config = dict(
    head_dim=128,
    init_std_qkv=0.0294,
    init_std_down=0.0421,
    grad_clip=0.5,
    decay_fraction=1.0,
    seq_len=1024,
)
Each number is 500 + 40 x the weight over its row's rms, rounded and kept within 0 to 999. Layers, rows and columns count from 0. Numbers have three digits each. The size before them is the row's rms in percent of the matrix's.

# o: layer 9 attention output (transposed), 256x256, rms 0.0366, rows 13-25, columns 0-255
# v: layer 9 attention value, 256x256, rms 0.0294, rows 14-25, columns 0-255
o13 101:539443446508510488551518497503546540457607527485588462455523469516470498495513525496485524528447472571470485517446501425508579477587529525474453555490507437441448583553568543503443479496485464552484506444504538523445545448471478499534558530448551461534527531575500485551577535496510465498534562442526488497523514425500550390563506488488498512551492517540504512508502478549507518478558430531509549543494540453497439552476438439550534510510478504511504529534474450435457459447545546481537512481471466470490488576453543477449462484476527536556526500454460492482445455460518439458530507474514401497469467492501464502423496513454462469509458529451533463548412518513508479481530439499413547491509554475470491486500471504548514488493483406504591551447551457508465506531434499
v14 097:483490467539555469486505437471507498530474460575450577530562403495553491571518546494503464502478570563520483450565554505546572446493490522525569536483539488477497518455467469484547506444534520508477500473527534565474501512509510497552481485506454547564417457506483501467519393454436527459557509577509581487555524414490573570486521566483523546535462495525494550503501448494474519482484501493512557538433540522485535405512524555527579570519530495513502513551518509481528502565566484514512483475547473438513462512506442527567467504546503502503584499520593458536457575435472516495466528522499541504466517489503523579423491473525479507533547501521493533426507519453462466498494515518442518459472417545513411571554462545472489517550511473580488528473477506476427510468502495
o14 103:524404560541398510515465506582483472426508460483550417495606502485396528506484525509537542506520521472424538550524515506512494457530493579532465514470500564547568605479595469455425484510403520477474464509486456505499427479523477503522491497601491519467558497497482439521496504563442465518479515527460507528486478549496526487516550477529451487453577446465509437477512472508499508518518550477537441455526527544502440559484454500527499512497463485500555451543452535517468484470420490404449458516464558574524464584581477484516480526560433542481464447509510527548518486532551482484493465526512509546541456529501479441515524470491498497517492492512480520464469435586509512467490504455485436557542501447444505463456494492476521532455466467493436535461439534476519491472533518
v15 095:494442524515469493483432508508487517493497520472437469489514526531574491522474445502474451417489582491574465494520511448471425473434511456496499450539572449559535478427472410467475484510463454495492499527514496486499565513552468491460495507502435531500531490447455425457492468447389537428488480544484479490498503404541485516513489541517454595518521528541514544541481504501480526491526466532478468466477508564513494526502553569480544491611490567406483499547457548509554505530498454412436471582536510504517502527525497516510473477492479462483493490559511372529568484582476474475491505534486462471487500531480536497532501530483474492471480563528507521521457486517529523494499551574454555380558484470469467528442534531530558565617437513510516537515486476465537483485541503
o15 102:472519438454501512489460485468480505500567432515527501501575454550463463475575508454503517507504507465473521543488448526450516526460516534505523520439446482539543479495487521519441528557545490557451474464448515477514507406535510589548558561508541479491459525499536535489472491536546464461489520444504479491502521512464575527464505449489584468561505500488504489411523409471554446598444552513541514495534479536530541532490526420516507408571506451524502517588472521530540484513517588508459432485499379535494556539478471458526518494429523506496544573495539594494457473507401579546502495528518501533466467513560543479458539469524513424494556481538469526474575486547477428515497555534512479521508459443467517504487445452532503418499508461484506509444496554463469495488442521
v16 116:420527476514477417535433456446565447481507510569479570493545488540488493485474520478492542454452461438562458503560480496512547490490540498487544552465483469548542462523503473505449484538439473496475514464613525515494460585539554468541470555458485561428507463539498461465507462492478505419486574487456523503514497493563487543553476539506502473521479501497550520435527566517426528499554510496460493545434483495550517536437446514482511485523500489502511543487457601459558506465556524429468458613457459475430512466550527494512455488488435460510488437513500489511512536465532527562470471556433525501497509539506499532567510423456543488482564462450525533433427504501447538503558493471505512471505564553531478581465530542466534465491594469513546480458515499478522416559529540
o16 105:501508578439561520479511452472460506541602494456512487465503492450553523489504458536565536574487543493476492523420543523452486460460464539483559500548423511585506467464460525503479482454567504420513440551522520496480485464507496447464561476581436536493514510502486523505499473453492447564502512546518506464502475539439491461517536496518505494459506516493509529541515487434593462463462500473528513498550489521485478571515529554584515458566526530468504526493444418544442480535494524455460484446528482553536575477469481524488430569504580516485451479587467547501483491517573545496531502475538540555524488481478543508441503516534449483521465451592538497495436522548509486449454549549559610520471471432479507490477501523534485459552445493544604544571539492514521476512420533
v17 090:549473502484521547546437506485449543488567497444491449554486403484477457515488519495507565442601554525432524549434520577562482492524524502456530505443435451467535488490488519569536527473496470514630461565487487507472502471517528518460541555503483538587550457466516496454457465497545524538491479531415430501494490512496530492477502432550483438509438535502395478450498460447572518486448487510506480490438570518507517528447434524497490587552523511560507501521556429548512570568471481429511488448483508484513490477494523470501499566487515514434513467498548568545440463550499543438515548490494509468504493530506530449564480486525484446499443500432463529451552545542536524552524480501511512545478441482466476450513545528509499515551416566525458512432558473514482514469477507
o17 099:525507542645546506523522453457552554502513458478516486597479459514488501521519521455525469540459503476457548489509604552491487450604511535501501488524524539478525509563476496447534481564499473507455515445530484521510511478495490411457515549501463499526514575597410556508530465516448431495535517544510569429582482533435549506544513518528496450502498522501485474545516479537544515521510504451533551485541456512500474516510514513569557475518501430493504543542469518547493481519496554585538527473469443570548457500459451530457489525576533529548481537428494474401553552500519565495530571520434490500536535457518513521558510514527460456461521447488483579504434553446427528471448546427519487522559481535488523498440488472470459499550511554490483460535434509486491448503467515
v18 097:530493516532451467511520489501558561482483444501479525537452510521455471433539552515456514505503526527507501491489476510543546521411447561511466437503490513490514438444460520529464586530560493552451484518479536517536533463486417467525484492517512492478531447468462498500493473505531501521460462531526504449544545511418558422495461460499455594506499533406527527578432514465552522468454456450474389447515546515540498470499514535510534436559477470514503472512522522497529502494460479449420547547628495499540465515493505507450462463503534463554484489494550491525522553524512501451552485540469494581538480497551467500520551510485460506481489521424509430455386525582519496518418502524417516453486428525515454533542491428515561487582551548465533573473522460430476461503472459
o18 100:472506416500470508448495475516568538469498582506489504582577535444533517539493531473468514577456509504525461528542445481437508524575517463486551528539516492496473520434550518483487430453483501456540554556530447564460537440552574558477527510494502461505573474553555496480506522496492530487499552563478472444500513493570475519500542499511525484402477500477518489641562443467427418509478510463486407464495514466503485514478559476514515536554521506464507493571559509493482522477531502528510433430534467541514549541491504477429497432449531483538483449460474473484535591454505515489479472482501423562492476488545589546540559568556501490468484487546485463532538527554478556505535470535493495507501509489470455487505465585496545580413493513571478430501524474468488528500476467
v19 082:527485513492499457465461468503494591482475479471493562537493458538489496446515495519482464470507506573548498488546489429516461501432493443458543565522473459485538435546523510464470419483536547486491508492416513502406493538506491567467537485468526436452518442471579469555457475501445537591470508471468523577557479449460464429536412451503470539510542467502591467498569523522523470462432491450463454502403493492539533475507484540535536530502470458416463480559439521518468503517489490437520508502565459504531459477532490490439493519455524504538517465445448549483437511499519491477532441483504447511443498507523450523488525584452463488542528510458524505465458591482436528445543498560495494539472533590547565549468488477453523560477465407487480538456527549450458500500572500
o19 105:491515422488492599470510571523450472442422543542539484515528475536482458541500463486498475512470463512441510474489515442521472501522537531497525438517463448472491539519589480561487538498559478508577505473450531508502453487478545534454490427512497571528466511535574518502572534501494466483448430503443540381512449531388510513513517440529422534534488562442452493512458516513544536499468516582475497532529501509473493531431555540410475505522540443500552563473550523534569454534481517537512459485479546498509478486520556496498508470538532544522450442538463584543481490512460520484466517480485495552516513512580454472489514535485431564518437534590483507509511436475586555470498545417437493524505435488509475524543546531452552493530480508553509454483476507518487538443553427
v20 120:477476503536477486495497529462533495506498489522442492490463538509567443551510454482559484543563479490503544522560513481430534437474486540547494503497454394577512526537543504501491549435466523481598552514526488473479491574566516503478509492497485522484542499502425522450501482551419511488429494525491435562501478395486542539466465525483412514486515461515569519506460475504518486460528456488438455509433565525510529471473595518585566445526504535501459497551451524524593484476541489450439481493545483497431500467500432577581470481465513503473519462560450517470497530501527550510467466577516510454556493489567484480500563487531540542472478498524594557507460515541539425562543491466505478524511508518530398516494504539494562521577472460521519525515533416532469514422551474
o20 099:459461473529521483469463489541537460528483540516537452465475521516535509448519422439463484471458483465502555423540470522511509456450451484567509418463528612506469500493437542529538537465449486532454472495528468528473470549442555432526518488496497432493463496465467458531559545538557545525529474476482514521486533526540440528599549457548521487517551572519542483444485495412571512566480486548540496497555495525418464488480499535511525452458481428458504585474508536541411540443497482503449490444535445479499511505484566550464524474513534473557516429446476524565477507494566424458517521519447477454499507551528483560481552468473508461462508467548534532476546487509533534491540461517457543507555551417549519521473504522542532514497464482505462631544479479431526541432491543
v21 100:459577447458541490475529531470420457498496496528578524430569517496550551493507504467502567516514480513512505451510509550464504459543523536476456490476517508507552511444526479426489561549476555476470462484470502452474529444491469514570510479526487458538493509495528521558504449503467491527496522540482494526468485484519466494465489496587501412522524435520465520474490512486451501485518430485503465591574475461505468496507516490563562456490439575497599468548463507412452510566476446558592501488418530417454423528545515491583453555502574566512456454483457494510510485455480473430415560520499499489470487453494547532517541522471509509530507438480551454468506563560525381409554466506506533463493550461522514480473530541506583504514535510542457508533503527531448480429472486
o21 095:564494473471538496509508549520531492547450513518560527573479482499486465450530512495534536533422512476583518453505545443530430479455492490577581595466531496488527478510504446496479514509482556529492501497444484461503469547524548542481471447508487508529555553523494476476507503536579524513490490545455532484556476576552442492458409564520536508450539517503550467494532491578449557514452470510554524484509499513525521531495520518512428442588482459514513467512508423470475440467528455493458502521500523511500521469533512486465418475513487508541521517508455496454529479480497466422502545574513530459483470471507516526516428502472440511461497495519460572522482539586502450459480420435503567538401507480448501496588461452507450556580419445500520452515449567409575461539585476
v22 093:510521522462551537488445458530551546466444532510461532426474447555469480461502496484454496484468578478474523464436537468489458458442492408486540419513477551405493481490523540540445510564532543539518498519469476547568595492499471527573447541511512430511528489515482548525499466571547460539523508425525395492459491473572506436534519518492564531523494503446559482511570523558580478472455557465478479564479500469463527470520591504497473518489503541423489505473549492435492482418481579518482470522442475556502470542515486440531455501471450473499531555509578494485515489475510455464550494472497495518542473484470470476515511504456432409519532494467482501486492438544539463416485471478436558466421417566507539485548523493482537488531490506544540528475503482558511454548445527
o22 106:476403494517480518535463481483428487531416506485475534505542483416503454543459504487490450468493460582417542511556476512519500499622430465548503468486423479443507468436475441467481467515479480539500521522447536437438494499530494455531531511492538496462491456540545467471484489455487528556529489509527564497497466517431469570510481432430409511453486464563456488452528519539524473550465423523457519439549483479502520514490526426526505481560432510639437512517485509547542585461492398482509534507518527498565526507467494463516514476543545483564474509473488491506498530491517594484490537508544560510502463490473474469480468571552515397450463474456472512597415519509452429497504490471433450536483532512524519498536522485491473523521471475500516539504535505476495579514505524
v23 092:473557491446516503455499450520446474556521533512532522458516543507486608439559512455491525456452543516471398463556533549459515502537537457502500506475518552499492490540461516476531385608515506503532468546470462473536450533374487527534460451514475501518466511463555471514464464476492484521573520555480560552423503566503435500490482552467481415448491558506452469474544521488440530470493415475501453554533469532468460491509487493503476457543462544530502553432455540498490499489450459525449446473534466531540475464489519424485570578414500492478514564501558560572499466577440460478533491453526461513531497466527483516558482488551509548477457410527487498468496463507489453526481480502567515567503474485413524508449486502522444455484482521532494481514460527483477449584474500
o23 101:461570541419527470452503486501473484434505484495487490567438459521509480538433436563538536469606445480516507515513454439516510515515390563506531578536479510495444512517510540478496578483480520435468500483434529571514511487477483515475521530367521448567471448459465496503518568563483472440543482509535476432574475499532473474486467478532437518544501458521467558462454494524499497548499520527440490491618483457435568512464577556471514511522405466435525472500483465531527525476521497468553482488506489516498530516429571476481510535516448526474560497570497431470513527489492480508482498544466519447465550504549446572454547532458534526513480523511473479532519503523410505601547534448534496435485562492467483515528477545494498536535521441487524514524413470511469475506511502
v24 107:457402465460520485467532447537524596522550454453484481437476516479460475464525506524518439507498523482530457501454416539558505455469477510536448494485522469568484489464498540474546458441560500519439525572527530480452487536510524503500523459454511504461514529444435532486512535501424500506440465518522519533466527484495515504418491440473494506547544529475551450511460435517558358480430516541522490437454460542514454501571592490474543535558490472470419455498473481542465448429501485476486514482470450430450491498496415571479525475509494535500532523462461503465467507486549459435464524495478468459491464522480555515436545561475522515508442605435554531458538527534477463548456523575535563485543485516510527543466426466504528506556504462539475533467500548471437514419504520
o24 102:437496439422549504531507510557515485466490479533499506532473547530551506558534545526418484544503528584513573445481520468403452478566506500604487516459497466504624578453508531500476492520472445378439483570546519507560554508561520571570487532402513406464482457533541447559484433475499500469460562534537514468490509489514454489485514526479513545546536490489504495521546529517535554497461489471520550583539479542466447534484486556434526547452489519442484486439548512518455480499477499489470496481492536491468475511490522511426472465434469536480542495535508558508464522495473530465541438522491529533446509504504480567510441497462479470517587511443438511491463528519476485409498554507494500502482470497496415487506508480438486551466430531444476456527521523520474559463546531
v25 099:522569529561530470568488524453495441467465506537503529523526458527521476477495484520595467524445520473497479526452535482481468464501492412501508418517430539469470479583504504464508479407500532488529545499480618516516534500468554476463518526533509527520516465465479539517579472558400517431518485503512594546528443502540519549479468569452482496487577470523461479462436504452506437433492525498496540511472514434494565525481485484514573474506614546526526526455506576460471445502491558504485488480544513519504506518553402541560499551538531434457527469507594486481451503475472535477506484467464489521526478530560432513432427530525480482463512482490473540446510492480463467513596449472514529568480556499493449538475532463435548493488476515460539491551542458443487470408493476
o25 106:576497513522456470479472536471551530504458550502427492534502491482532487499524483470530521534480495523479522569547510539548502507534481483446528600464481489583466474428370478557547509511539440445478445483523463432533473600403487564492520472474460501487522500482519566532519478465481456504518502495474452463457500462480521531417522463531520415523517487501530445534537495507505506547535504539566424526481543506457506509491446474515495530530563569505473437512528552459480557441533467501496546543458500496433519461388518440569498514519519464545552495589507600446465513476510455416465520577436508514491500492448533506491502532429480518557522534492581540527431471498476507487530551464462460535530420424510524482457499572450480540461532471492486539465498492517484447473539529